Each number is 50 + 15 x the weight over its row's rms, rounded and kept within 0 to 99. Layers, rows and columns count from 0. The size before them is the row's rms in percent of the matrix's.

# down: layer 4 MLP down (transposed), 1344x512, rms 0.0514, rows 867-884, columns 128-255
# gate: layer 4 MLP gate, 1344x512, rms 0.122, rows 868-885, columns 128-255
# up: layer 4 MLP up, 1344x512, rms 0.128, rows 868-885, columns 128-255
down867 097:44 59 63 55 38 57 68 52 44 46 49 50 78 36 27 70 68 42 69 24 65 59 45 57 57 45 52 70 64 66 56 62 39 34 17 33 31 49 58 58 53 45 55 45 54 39 44 44 67 32 61 40 76 92 36 56 26 55 43 61 56 48 54 55 60 69 28 40 70 40 92 32 69 42 23 56 45 43 72 51 67 32 30 62 57 22 55 49 54 64 86 69 49 51 46 43 60 68 33 59 65 61 48 30 43 70 20 58 64 53 39 46 46 55 46 29 59 10 68 49 60 34 60 40 66 16 55 48
gate868 100:57 81 47 65 73 48 26 51 51 33 56 67 33 40 46 55 47 54 60 55 59 74 25 49 17 56 19 53 40 38 55 65 37 61 44 69 49 50 12 61 34 81 56 40 33 27 48 51 81 33 60 47 41 63 41 31 48 34 39 40 47 71 58 52 70 35 68 55 70 61 61 46 30 53 63 28 86 54 30 71 54 87 51 45 15 49 21 31 64 47 64 39 42 61 81 41 49 84 68 71 46 86 41 55 67 46 38 59 63 18 23 46 48 51 43 62 60 60 45 47 35 56 57 51 38 29 49 40
up868 101:44 55 58 46 54 53 26 58 28 51 23 63 60 55 40 58 57 58 28 60 92 44 82 52 33 71 57 55 45 57 46 39 69 56 59 16 51 52 57 47 59 41 58 53 42 68 44 79 67 40 62 58 49 53 54 53 66 58 63 35 45 61 54 88 43 75 69 37 39 55 43 21 55 76 47 60 34 57 55 50 38 55 65 34 32 43 61 61 46 36 46 43 58 49 62 69 33 51 04 49 59 42 26 38 81 36 58 50 69 39 31 66 26 55 20 22 69 60 43 52 68 52 45 54 64 32 42 57
down868 102:48 30 56 43 67 48 50 56 58 53 78 66 67 82 25 55 62 33 59 56 42 33 54 47 38 92 73 55 79 60 44 46 59 24 29 41 53 49 59 48 68 68 64 45 45 74 76 27 50 63 34 52 51 56 38 66 39 61 46 34 41 55 57 39 58 71 29 39 55 37 39 69 91 42 17 58 39 50 32 37 43 57 38 51 56 32 64 53 54 54 47 59 48 65 40 51 47 43 17 89 44 50 52 33 43 53 51 41 46 35 66 34 73 52 63 33 53 32 60 59 38 54 59 44 50 53 43 56
gate869 105:37 52 50 71 56 36 49 57 29 48 56 34 35 33 54 62 50 57 55 55 51 51 25 41 46 54 40 53 95 52 45 13 55 29 35 67 77 55 48 42 52 79 58 55 58 54 48 58 13 32 30 57 39 49 30 82 35 09 48 77 33 37 11 51 64 31 62 71 64 55 66 32 46 29 71 41 49 60 43 58 51 36 27 43 61 66 32 66 30 60 64 41 60 71 39 26 29 62 20 73 53 58 62 58 67 33 16 64 45 44 69 37 40 42 58 56 32 57 39 31 36 29 52 36 26 46 51 44
up869 103:71 36 58 50 35 16 27 67 71 59 46 60 51 39 54 32 66 40 20 43 21 68 56 39 59 85 52 48 54 50 43 45 36 29 56 56 66 62 37 46 39 43 67 63 69 26 27 22 61 54 62 52 34 68 56 64 22 50 58 49 67 29 47 61 45 48 52 54 48 28 36 56 39 47 44 70 63 80 59 84 37 60 66 56 61 41 63 49 56 38 71 65 51 50 66 39 75 48 50 45 44 53 13 41 44 74 47 48 45 25 57 65 29 52 42 28 52 49 33 45 40 53 31 41 54 50 63 46
down869 104:53 58 36 20 59 41 38 62 55 46 45 68 27 53 53 68 41 32 35 53 38 73 31 78 49 71 33 51 61 21 38 67 32 85 48 70 48 39 62 63 56 27 75 53 43 48 41 30 61 48 49 47 49 58 63 63 45 54 53 41 32 38 65 32 55 53 27 50 20 32 67 71 70 37 01 61 46 39 57 64 41 51 45 78 46 71 37 68 48 56 42 72 39 68 77 38 78 42 32 60 55 24 39 62 40 62 59 64 39 43 53 46 30 26 48 24 68 39 59 59 77 23 61 23 25 30 76 74
gate870 102:58 52 60 46 61 15 43 87 48 46 72 29 56 77 85 56 70 41 68 15 23 60 36 39 46 38 56 59 39 37 45 41 38 16 22 76 61 57 62 83 65 59 40 30 62 45 59 79 57 29 56 43 29 48 42 50 59 54 74 55 46 26 35 53 78 30 49 65 49 49 54 56 24 48 71 44 56 51 68 28 36 47 38 58 40 55 49 35 57 53 50 47 64 19 45 41 40 52 53 42 65 49 39 70 53 60 27 58 43 53 38 43 75 77 74 58 67 42 64 35 45 67 37 74 76 59 55 27
up870 101:63 58 48 26 63 19 82 50 45 47 49 28 64 55 44 12 55 46 78 39 48 76 69 77 43 34 29 60 46 16 35 48 73 51 34 46 24 38 71 45 64 78 51 30 50 18 31 57 68 57 60 74 53 27 28 44 66 38 49 56 39 54 45 44 68 34 52 36 65 69 42 77 52 18 50 53 37 54 46 45 25 32 37 52 51 50 60 71 69 53 47 56 38 32 47 37 17 50 43 50 50 43 39 41 53 65 30 42 57 58 42 49 61 49 63 76 58 18 30 52 67 68 45 63 76 29 76 47
down870 105:52 56 39 57 40 64 46 52 61 40 67 50 60 68 47 46 42 47 57 50 59 70 53 55 31 37 49 50 51 45 29 52 32 52 51 54 27 36 57 72 55 54 23 39 69 85 20 44 44 55 43 77 59 47 43 65 42 56 60 88 33 41 33 51 45 50 60 57 66 79 55 29 47 16 00 53 56 14 51 41 36 63 80 51 59 24 62 62 53 56 70 49 31 57 65 63 59 36 75 49 66 37 61 42 45 63 58 47 61 64 42 40 40 68 35 76 41 24 43 29 40 58 29 53 42 59 42 48
gate871 098:66 69 63 14 42 59 41 51 41 31 29 29 79 61 50 42 67 36 48 35 62 34 54 64 30 57 61 78 57 38 39 48 34 47 66 47 76 80 64 99 30 76 66 47 72 33 45 34 50 49 46 14 51 51 44 48 37 72 38 40 41 62 54 14 53 37 23 37 48 49 39 50 57 30 40 36 61 74 54 67 65 44 37 54 62 63 60 36 50 59 60 27 37 18 27 40 68 58 49 43 59 76 26 47 51 42 78 69 45 84 50 51 67 44 47 58 15 32 53 41 62 44 58 68 27 54 44 32
up871 095:38 49 36 61 38 50 71 18 31 38 68 32 41 45 41 32 40 36 52 14 62 56 51 51 66 46 82 50 72 52 29 38 46 46 43 48 46 31 40 66 56 41 47 53 56 41 47 47 45 58 00 72 70 70 64 68 46 32 53 26 49 51 32 49 30 64 62 36 38 46 61 44 28 34 57 71 53 26 62 34 70 50 53 75 62 37 45 64 59 60 44 67 35 73 58 43 43 51 52 72 63 45 65 39 44 51 43 10 53 37 86 52 41 53 56 39 53 49 47 65 37 36 62 39 21 32 54 53
down871 095:56 37 57 37 45 32 65 23 63 43 74 56 37 55 48 27 46 39 51 77 45 47 70 78 65 50 62 57 60 35 64 65 38 66 49 44 62 43 56 29 61 40 51 60 87 69 30 34 74 65 73 66 47 75 83 33 33 25 52 50 29 56 49 53 41 63 30 43 63 39 50 39 43 56 31 67 44 59 58 40 64 46 52 39 62 65 43 74 33 75 68 58 52 55 53 40 51 53 66 70 59 54 25 67 77 70 45 33 48 17 40 52 52 60 65 55 75 34 57 87 48 67 69 59 77 48 28 43
gate872 099:57 55 55 55 69 54 52 54 73 35 65 27 53 33 63 68 05 46 65 70 55 66 65 53 58 71 43 65 33 60 42 30 61 74 26 55 59 55 72 51 31 50 54 46 58 56 39 26 47 39 32 43 64 44 73 31 47 38 59 67 47 70 48 65 43 53 45 68 87 50 60 33 61 61 45 49 48 32 30 50 75 54 31 52 49 49 51 63 39 90 58 42 65 44 32 79 36 57 71 37 23 69 64 33 41 27 28 58 41 49 72 36 25 32 67 31 33 61 45 44 73 81 29 53 67 66 65 56
up872 100:26 69 62 54 41 58 57 68 38 62 29 50 33 64 22 54 40 43 46 88 64 56 53 27 56 34 28 44 75 33 29 26 44 67 38 49 35 46 42 60 53 71 55 15 73 26 58 38 58 49 63 64 81 34 44 11 41 65 07 27 40 48 44 53 61 66 46 68 37 85 58 41 46 51 65 60 64 56 40 45 60 46 22 33 62 57 58 67 41 50 39 41 33 47 31 26 32 62 44 40 59 43 51 44 44 76 76 72 54 41 86 14 53 28 51 59 46 57 37 54 69 47 71 44 66 86 69 52
down872 098:33 51 75 62 70 73 63 27 81 47 60 35 27 70 42 42 31 43 41 54 35 49 48 48 44 39 45 46 37 70 26 57 65 49 51 46 38 62 41 59 66 58 32 71 42 53 35 60 46 41 35 53 25 53 39 25 85 59 69 56 41 44 54 67 50 59 52 44 71 55 29 50 55 52 54 87 33 68 06 63 48 38 30 35 24 73 71 51 38 53 52 69 47 21 50 66 50 46 63 42 44 40 39 10 75 47 36 37 54 58 48 30 25 56 46 31 48 75 39 72 37 52 43 49 61 33 86 47
gate873 098:68 44 63 64 55 54 46 52 61 20 32 57 29 56 65 45 58 54 52 30 64 49 30 44 51 67 45 46 59 07 20 74 66 46 68 56 38 47 67 43 35 48 46 20 31 37 58 40 40 54 57 52 76 41 15 52 40 31 44 67 43 55 39 53 46 20 70 56 73 72 51 43 37 59 49 57 40 48 89 44 75 40 52 33 35 78 37 54 46 52 23 50 41 45 56 38 26 61 62 57 42 33 77 39 37 35 69 53 45 58 59 65 29 42 58 24 73 60 40 34 43 68 59 60 70 61 32 56
up873 102:32 44 55 57 69 38 74 46 60 42 54 67 49 37 54 40 41 42 60 29 31 72 63 32 33 57 70 74 38 49 43 29 35 55 51 42 51 82 36 62 59 62 51 78 47 49 42 33 39 32 36 60 64 35 42 38 37 47 57 51 59 29 62 39 24 63 34 65 81 53 35 17 47 46 31 84 65 58 19 52 68 23 48 39 50 39 57 41 34 32 45 67 53 16 37 46 54 24 51 70 47 48 64 46 51 62 69 72 59 70 33 65 45 41 73 44 79 54 44 38 48 26 58 61 32 41 39 69
down873 102:17 80 51 57 48 52 32 31 54 65 34 45 42 40 49 44 34 70 86 64 60 50 59 38 65 45 45 58 72 52 36 66 30 55 44 39 45 84 38 63 48 47 46 58 28 53 49 41 59 53 36 80 35 56 43 58 54 51 53 53 69 38 54 73 71 54 39 42 72 60 49 55 58 79 56 58 52 61 34 39 54 41 46 32 29 64 37 57 41 54 40 46 59 41 28 43 67 51 65 57 33 42 55 38 35 73 64 24 35 73 22 65 34 56 57 61 80 51 81 73 60 43 65 65 54 73 32 45
gate874 102:35 36 62 41 36 53 54 59 45 54 37 74 37 75 41 47 61 37 62 29 12 29 40 34 24 55 52 45 65 37 47 48 33 39 54 30 55 22 58 44 34 44 62 31 35 54 88 35 59 40 65 29 46 47 72 72 48 49 56 61 67 69 42 50 79 28 52 31 21 22 41 47 46 71 61 17 65 42 55 40 40 36 20 48 60 50 46 33 35 76 24 56 44 50 37 59 47 77 63 27 47 35 50 52 58 59 56 47 07 18 26 52 53 52 59 64 40 60 65 50 66 47 57 66 75 38 20 61
up874 096:50 42 08 57 55 39 59 28 77 37 30 36 42 43 36 57 64 37 26 52 64 61 45 44 60 75 66 48 47 54 64 52 59 52 41 83 57 35 47 51 15 31 55 54 48 38 45 58 37 59 48 47 69 43 34 68 44 52 33 47 36 64 57 53 40 88 59 41 55 19 33 69 71 47 31 44 32 77 47 54 55 82 66 50 48 60 16 51 59 45 79 43 27 70 47 36 32 53 44 54 42 51 61 54 40 54 50 39 52 57 45 53 48 51 47 48 46 47 66 18 41 60 76 35 51 31 35 34
down874 098:42 40 42 49 41 48 43 28 49 27 44 47 49 41 50 38 57 46 80 51 34 59 30 37 55 69 55 33 63 39 47 57 58 64 44 58 30 38 39 70 43 57 66 62 49 42 56 61 54 69 61 17 65 60 50 52 82 42 50 52 45 39 48 54 62 42 66 39 40 70 45 59 49 39 13 66 59 87 28 31 48 27 52 68 83 35 38 54 42 63 92 35 40 67 42 73 31 59 47 45 39 65 47 49 39 86 62 37 38 47 57 36 37 17 39 54 61 49 49 39 59 66 37 63 59 36 60 60
gate875 106:35 80 45 51 34 51 36 65 44 60 39 66 56 53 77 22 42 33 42 32 21 44 65 64 59 74 59 45 67 14 36 38 80 66 70 65 70 49 58 53 30 48 74 40 42 68 40 64 67 59 64 27 33 53 56 42 41 53 50 33 47 61 54 47 32 38 19 75 42 47 48 24 47 76 28 36 76 58 65 77 34 45 38 54 65 31 59 51 40 65 74 47 46 46 13 44 42 65 47 51 65 56 46 61 77 45 27 28 45 70 46 54 76 44 47 28 66 56 68 39 69 35 45 50 42 36 78 66
up875 103:72 47 15 51 30 38 57 53 57 37 42 10 32 51 39 44 64 82 40 60 67 45 68 42 23 71 47 53 63 55 44 41 46 56 63 60 36 56 55 40 34 28 53 51 64 54 50 54 50 58 24 51 34 58 35 72 41 53 67 62 47 71 58 24 47 47 34 80 56 42 74 63 63 59 73 40 53 46 53 25 49 36 55 53 39 67 41 51 75 29 28 46 70 38 68 54 63 63 90 49 53 52 58 58 60 66 54 59 60 60 65 17 58 18 38 35 67 68 51 57 31 61 73 63 37 55 74 57
down875 105:50 32 46 48 67 35 47 34 37 70 61 65 35 95 33 66 54 76 44 40 52 63 51 64 31 57 44 76 50 32 49 54 71 33 53 49 65 55 75 52 58 31 67 37 61 64 32 44 27 51 45 49 18 51 45 67 31 56 41 81 41 38 59 53 62 30 34 50 50 67 41 12 52 41 40 58 23 58 56 43 58 45 69 51 75 69 38 46 71 57 32 33 44 24 56 46 58 64 58 48 52 57 53 57 72 32 84 72 50 33 44 39 69 48 52 59 65 61 40 42 43 58 62 27 47 51 44 60
gate876 096:52 64 27 44 55 25 48 39 57 45 61 63 53 42 29 54 32 68 54 28 29 48 60 63 82 57 24 73 55 50 82 55 64 75 48 47 28 46 82 69 46 48 62 83 62 46 40 45 48 40 43 62 33 47 41 40 52 45 47 46 69 26 58 56 48 33 51 46 62 59 46 33 31 66 37 23 62 32 74 68 52 61 43 46 68 48 30 66 75 29 44 47 42 36 62 27 29 46 29 70 74 45 34 32 38 40 67 48 66 76 36 35 67 55 73 42 34 54 40 58 47 60 45 27 53 34 89 32
up876 097:47 44 62 64 50 29 33 71 69 53 49 43 31 59 51 43 57 48 70 30 28 74 41 59 99 25 26 73 44 41 57 44 68 53 28 80 50 59 32 86 56 77 59 50 77 46 71 64 41 42 31 44 56 45 27 34 59 52 13 47 55 27 82 40 43 63 42 56 70 37 39 39 49 99 31 65 65 08 62 32 38 32 58 42 52 86 30 71 39 53 36 71 47 47 49 64 68 60 33 44 48 72 38 25 53 27 68 60 51 59 53 33 37 38 51 47 60 32 61 46 45 35 52 37 50 68 66 33
down876 098:60 55 65 40 59 37 52 54 43 13 69 64 67 32 44 55 30 58 69 24 44 33 59 58 62 55 41 56 51 56 53 28 31 34 61 42 59 76 40 42 45 63 49 67 52 28 44 38 63 45 19 58 24 42 44 74 48 65 52 22 64 34 57 66 53 40 55 47 51 64 36 56 42 75 49 26 55 54 90 71 62 51 51 44 49 78 39 37 36 39 34 50 40 24 55 62 55 54 35 48 52 50 69 53 59 70 38 47 74 51 26 41 31 39 47 09 59 59 40 32 48 38 23 32 43 49 66 49
gate877 099:77 30 56 54 49 38 54 19 52 37 47 63 52 55 46 41 73 52 61 60 34 56 62 37 23 57 58 40 56 31 27 52 53 77 15 68 36 48 38 47 57 54 87 54 68 73 51 57 60 61 31 24 67 40 26 46 49 49 43 51 44 39 44 23 49 33 41 31 68 60 30 61 43 64 61 81 55 99 64 50 64 62 34 30 69 59 15 65 44 29 50 70 27 35 29 34 38 25 58 64 69 51 70 25 35 70 57 35 40 46 69 61 39 19 69 82 36 43 75 80 48 46 33 48 42 53 35 91
up877 100:76 46 62 50 59 48 64 25 69 22 60 46 49 47 46 71 14 42 68 71 20 39 65 48 38 49 50 50 53 73 25 62 40 47 60 62 57 65 42 47 62 71 52 54 31 46 44 28 52 68 46 34 51 35 47 45 57 59 25 68 34 42 53 76 45 47 58 67 47 41 53 44 59 47 61 47 34 46 55 62 37 61 46 55 60 62 57 43 43 43 59 74 66 69 84 64 55 53 42 73 66 76 49 57 60 62 73 58 43 68 58 56 45 15 49 51 46 64 64 19 54 42 65 53 64 43 56 53
down877 101:67 31 39 49 24 33 54 67 52 31 39 41 57 38 87 58 39 59 26 47 33 55 64 58 46 56 31 57 67 61 41 53 55 68 31 64 54 42 81 46 36 52 76 66 76 47 07 60 44 51 41 06 52 62 33 53 75 41 30 51 68 64 46 56 94 00 58 49 40 66 39 41 55 34 74 62 51 57 77 53 65 81 43 44 44 54 50 39 48 45 61 74 52 26 39 46 22 24 49 57 60 62 60 52 55 45 72 60 63 43 69 27 32 71 72 75 88 63 69 61 44 74 39 40 33 70 46 57
gate878 096:57 67 59 89 55 37 57 18 44 31 49 34 67 55 29 35 18 38 55 91 37 93 70 79 16 46 39 69 31 38 45 59 65 42 23 29 56 49 46 36 62 14 47 35 46 60 77 48 45 63 55 46 34 49 37 27 46 56 53 69 59 54 59 65 46 37 44 55 64 25 38 42 23 33 54 36 65 57 55 34 59 43 48 53 63 67 37 51 21 52 60 45 59 48 61 55 66 69 44 77 35 57 58 23 50 54 31 27 69 49 75 63 49 59 39 41 49 35 75 65 52 67 48 37 52 50 60 48
up878 099:87 17 24 50 66 45 96 77 52 38 39 48 50 72 63 43 62 40 48 62 46 39 30 40 62 45 69 28 56 47 66 50 40 60 66 81 64 89 38 66 69 35 53 63 56 74 51 51 53 50 50 62 47 24 64 46 49 30 34 41 34 62 41 71 49 48 46 72 84 53 44 40 41 73 36 54 41 43 52 56 57 24 72 39 37 35 49 58 36 56 58 45 49 57 44 54 31 69 37 56 60 52 56 71 34 56 58 41 42 41 52 43 44 69 29 52 34 75 33 37 64 44 32 36 34 30 47 62
down878 100:55 63 36 44 41 35 65 50 56 51 48 56 63 50 52 63 74 31 54 42 76 40 28 65 30 51 53 57 58 62 44 60 61 48 36 38 63 47 66 34 48 32 93 36 53 49 37 57 50 49 76 52 49 51 42 38 48 58 56 55 42 39 48 59 34 47 49 48 67 43 50 56 35 81 42 51 50 64 65 68 28 08 56 28 36 17 55 74 41 43 55 32 53 61 61 58 69 66 44 39 45 57 42 84 46 22 38 50 46 39 64 44 64 64 54 68 38 28 58 41 58 49 48 42 27 38 64 64
gate879 109:49 47 75 56 47 20 08 38 54 57 61 39 42 55 41 49 49 49 44 50 35 52 46 60 79 64 77 46 60 47 84 45 42 43 50 50 36 65 46 46 22 56 59 61 45 55 46 25 54 41 53 34 27 96 56 51 34 35 53 52 41 42 53 71 44 64 26 74 60 32 57 48 69 43 35 43 57 56 36 37 95 61 72 37 63 56 59 36 52 52 55 25 63 38 54 43 51 24 54 62 40 60 43 49 42 77 61 47 65 36 55 57 50 68 33 19 58 51 33 15 53 40 52 38 51 73 63 21
up879 099:37 57 41 68 43 25 83 36 65 46 42 66 39 56 39 41 77 31 28 39 41 17 54 51 54 44 72 36 53 43 19 58 76 45 39 65 37 74 50 74 53 45 45 37 34 56 78 50 50 50 48 21 60 31 48 62 62 34 63 63 32 59 43 66 55 47 63 39 71 36 64 75 62 61 52 95 24 48 36 32 60 56 56 60 37 31 53 55 64 43 62 37 66 41 62 66 47 61 49 68 93 23 39 39 58 52 44 56 63 32 45 49 55 54 45 59 66 46 50 65 44 39 55 43 67 43 49 32
down879 102:53 26 54 59 43 70 59 56 48 73 41 54 46 55 27 50 44 53 56 48 50 56 46 63 28 40 24 33 36 58 46 53 77 41 50 52 45 69 51 65 37 55 97 53 56 78 44 51 26 74 44 64 37 25 36 73 48 65 58 50 27 60 37 23 50 71 17 54 31 43 83 49 56 26 99 56 51 45 58 20 82 55 70 61 55 57 44 28 65 43 59 48 59 49 29 80 33 40 53 40 69 70 58 59 51 74 55 45 42 38 61 28 41 51 55 38 36 62 51 48 60 56 50 51 30 46 75 29
gate880 101:49 47 39 62 29 77 33 47 21 53 64 30 36 78 54 67 69 32 63 53 76 72 73 58 55 53 52 34 34 44 56 57 67 57 65 41 65 31 48 34 36 12 26 55 37 54 50 43 52 44 47 31 65 71 57 39 73 42 51 26 41 67 48 70 65 42 60 86 59 73 71 67 29 30 38 33 52 62 47 51 80 37 55 20 62 41 39 29 41 31 22 42 61 27 65 83 46 49 63 53 30 56 32 40 48 53 42 41 50 26 50 58 65 55 44 42 40 26 71 51 59 37 42 54 42 54 32 77
up880 098:56 73 61 35 63 60 57 33 57 63 75 52 75 48 68 44 42 40 70 32 43 11 45 84 58 49 40 65 59 47 62 27 61 50 43 27 59 64 45 39 51 49 32 61 71 44 70 55 40 45 63 37 55 50 59 37 31 54 61 14 20 50 57 42 47 59 61 41 77 45 50 41 37 42 54 29 59 27 36 86 20 44 41 41 73 55 45 54 33 45 85 54 55 29 50 81 45 42 45 35 43 14 53 59 57 64 64 38 68 47 43 79 37 56 50 50 45 76 63 40 46 60 71 42 56 80 28 57
down880 098:46 50 68 65 34 53 44 45 36 30 68 43 38 40 34 45 31 46 80 70 70 49 40 56 55 56 73 50 64 61 49 69 17 63 56 73 47 63 46 54 32 58 30 45 74 54 43 57 39 32 45 78 56 46 44 14 78 58 49 71 48 65 40 65 55 58 52 46 39 68 62 61 30 42 35 42 48 66 56 48 49 31 51 55 66 47 57 33 54 44 54 45 61 52 63 52 45 29 55 26 58 26 58 50 55 48 59 49 79 36 53 42 75 30 45 24 65 61 50 51 72 68 79 48 19 65 58 54
gate881 109:54 83 26 52 47 47 78 81 52 51 43 44 46 53 50 54 58 43 48 41 48 44 52 39 19 62 46 54 22 39 57 36 53 95 55 64 57 50 66 68 55 42 46 47 54 51 64 58 30 46 75 56 28 44 55 28 49 54 41 45 42 27 20 47 42 54 47 41 69 72 75 28 58 52 43 63 55 53 55 57 37 59 44 73 46 58 52 29 44 64 38 51 39 76 79 58 55 48 48 38 68 25 40 58 24 80 33 65 52 59 28 48 48 58 33 45 82 60 27 37 41 47 47 49 67 51 81 59
up881 115:81 64 42 37 56 66 61 69 71 46 17 57 50 84 63 26 69 39 57 59 52 41 64 32 50 52 38 32 61 42 51 70 42 70 49 35 54 77 29 41 62 47 45 69 66 28 42 47 60 36 88 40 68 31 50 34 51 63 48 59 32 40 47 63 48 47 51 71 45 34 69 36 52 50 60 43 56 30 68 44 48 60 30 56 56 47 53 66 32 39 67 49 50 60 73 51 65 45 28 74 64 32 27 56 36 58 52 74 29 57 45 42 43 48 60 44 42 57 63 30 40 19 36 49 62 48 69 40
down881 116:50 89 35 61 62 49 82 59 30 67 30 55 44 55 13 45 51 42 54 60 42 55 48 22 46 75 59 65 49 50 77 33 54 64 59 71 37 56 33 57 56 84 41 37 31 63 78 76 91 43 66 49 65 45 67 33 58 64 20 51 76 72 46 58 46 26 56 31 72 59 70 44 63 44 45 69 55 60 41 51 43 32 35 70 29 34 39 33 63 57 43 52 46 81 35 56 18 32 55 56 63 37 45 39 17 75 24 61 57 39 40 37 63 69 64 13 69 69 55 30 52 25 47 23 37 36 73 73
gate882 103:33 66 43 54 14 71 51 69 54 16 69 41 54 63 35 76 41 60 60 31 68 57 36 37 50 65 64 51 33 42 52 57 32 58 49 48 32 83 57 61 54 51 70 39 32 49 99 49 43 31 53 69 81 34 47 51 64 54 45 55 60 44 39 83 38 48 71 40 74 57 64 64 64 56 52 31 61 36 52 76 65 50 61 54 54 34 41 55 63 65 64 64 63 38 79 54 32 64 61 49 48 93 49 52 54 22 55 47 61 79 49 42 32 51 76 50 39 58 39 39 37 32 58 50 41 45 59 49
up882 103:46 30 66 66 69 66 47 55 35 36 65 47 51 83 43 65 36 17 33 68 57 45 47 57 70 67 44 63 55 45 59 48 48 55 53 62 47 43 35 63 45 64 44 49 75 52 30 51 40 55 43 39 79 50 51 55 46 27 41 48 45 60 85 44 48 71 62 63 61 57 36 50 67 32 53 45 62 65 50 31 09 38 57 30 61 60 36 34 44 38 54 70 68 27 32 52 58 64 65 55 46 62 70 64 50 66 55 61 39 66 47 51 55 23 24 74 68 27 30 77 50 69 60 69 32 65 39 35
down882 101:55 65 37 77 31 44 32 51 39 24 62 44 39 50 41 51 42 19 73 21 41 54 42 53 30 47 39 74 29 40 59 59 34 82 24 52 63 62 50 58 61 42 36 14 33 15 57 55 49 55 58 62 54 46 56 50 49 49 53 42 36 43 52 31 28 48 20 51 36 37 37 48 41 32 99 59 50 43 60 43 50 62 39 43 58 36 43 66 42 68 70 31 42 84 62 50 30 46 49 62 37 60 60 48 37 27 53 59 50 70 75 52 33 63 51 18 45 46 50 67 41 72 47 65 35 79 65 70
gate883 096:84 41 58 49 44 59 46 81 55 71 31 50 30 55 75 54 40 68 42 67 51 40 68 79 39 71 48 42 16 52 61 35 49 49 36 45 56 61 56 52 41 35 54 53 66 46 51 48 61 53 67 45 59 47 46 35 36 50 68 34 47 52 42 69 58 45 49 76 46 51 51 33 54 44 23 51 36 41 87 58 33 52 33 61 76 84 30 39 52 59 22 71 41 20 62 25 52 51 41 67 53 36 53 56 64 45 27 65 54 49 65 56 47 34 53 30 64 64 56 40 57 54 28 58 74 56 60 85
up883 097:39 42 65 57 25 42 37 66 51 26 50 63 48 24 43 63 62 34 38 68 37 40 40 26 50 27 46 51 55 78 45 42 50 35 79 25 45 60 66 54 64 70 57 49 52 61 49 50 50 50 82 59 55 35 54 68 28 35 45 54 51 37 57 59 27 53 45 35 41 48 44 51 61 46 71 52 77 45 44 73 52 26 53 69 39 52 27 34 51 69 51 46 32 28 54 70 16 64 67 25 54 55 30 44 58 56 38 67 31 64 41 72 57 77 41 58 53 70 49 51 59 23 42 35 41 45 42 18
down883 097:28 77 56 21 46 50 54 43 49 42 37 37 62 37 82 64 53 78 35 74 46 82 52 47 75 68 44 48 48 49 61 41 38 63 22 46 21 70 71 82 50 49 31 80 47 38 35 49 41 46 57 52 59 66 61 38 56 53 44 36 76 45 39 66 60 49 41 91 54 62 43 38 66 49 65 54 36 48 42 27 64 61 46 51 41 35 61 24 46 41 58 59 54 49 61 43 38 56 50 44 38 36 70 48 79 50 22 44 34 62 65 55 28 72 69 66 45 77 30 50 44 78 61 56 69 47 69 59
gate884 102:40 52 42 67 48 24 59 49 56 38 65 47 58 39 68 31 49 51 40 52 71 51 50 42 42 45 62 59 35 38 23 38 19 59 27 64 43 61 48 64 28 49 39 30 27 41 62 56 25 51 47 65 18 43 69 47 29 45 42 61 38 62 58 52 28 67 36 78 23 58 43 67 20 29 60 35 69 61 28 74 39 38 63 63 53 40 68 54 65 63 59 19 61 71 27 43 46 48 44 66 59 42 62 76 30 63 66 39 27 60 28 76 42 23 58 62 44 45 80 45 35 60 51 46 62 31 65 64
up884 098:59 60 56 63 65 60 75 18 36 64 61 95 41 42 36 40 68 56 51 51 37 60 48 51 59 54 24 70 58 30 43 54 34 62 18 34 53 62 61 56 66 39 57 62 41 56 50 36 21 28 41 71 40 62 67 52 46 73 61 41 52 24 28 31 60 49 48 66 54 53 76 06 38 32 30 29 40 79 48 51 32 71 47 56 44 38 69 47 59 43 59 69 51 40 44 38 28 47 58 46 66 61 71 57 58 30 41 51 38 55 46 52 63 46 59 30 49 68 56 38 76 54 48 43 46 40 50 52
down884 101:43 49 51 43 24 54 77 67 48 48 40 46 48 34 62 44 78 69 73 77 36 57 57 50 84 65 44 26 57 58 30 63 33 41 36 55 54 66 52 96 51 47 44 66 35 67 74 35 30 42 47 70 55 44 63 52 37 62 45 51 39 28 66 53 34 19 32 28 48 57 71 37 24 59 34 35 54 43 77 59 44 15 40 40 51 61 44 71 65 42 58 27 63 31 51 38 38 37 66 62 60 56 46 70 40 28 49 58 58 45 35 46 47 57 48 58 32 41 29 46 59 68 38 52 68 22 66 51
gate885 105:53 70 58 44 34 59 60 56 76 55 53 33 58 59 41 60 66 63 54 47 46 59 31 50 56 57 58 40 37 61 80 30 52 55 60 64 37 30 71 61 53 29 58 57 28 48 48 32 49 41 50 42 98 43 35 56 24 59 44 77 32 47 62 49 67 80 36 39 51 52 52 81 65 34 23 58 38 54 44 74 24 60 63 61 54 58 34 60 62 58 72 50 35 70 52 16 53 57 41 47 53 48 69 30 54 61 57 67 30 65 26 53 52 56 37 39 38 33 52 25 58 48 15 47 53 36 53 74
up885 108:67 37 49 69 48 61 37 56 59 78 32 46 38 61 63 33 59 57 52 59 59 84 38 30 48 60 29 46 48 64 33 62 40 41 77 68 53 79 24 43 55 33 42 61 70 54 50 51 66 44 36 59 65 18 78 51 42 76 42 49 48 31 37 57 19 30 23 47 50 72 57 73 57 36 40 48 57 91 60 31 33 59 53 53 66 34 65 54 56 70 16 43 40 53 38 46 30 48 44 43 46 44 51 40 24 68 57 31 30 32 22 52 34 49 39 32 60 37 43 48 53 56 67 48 61 55 58 53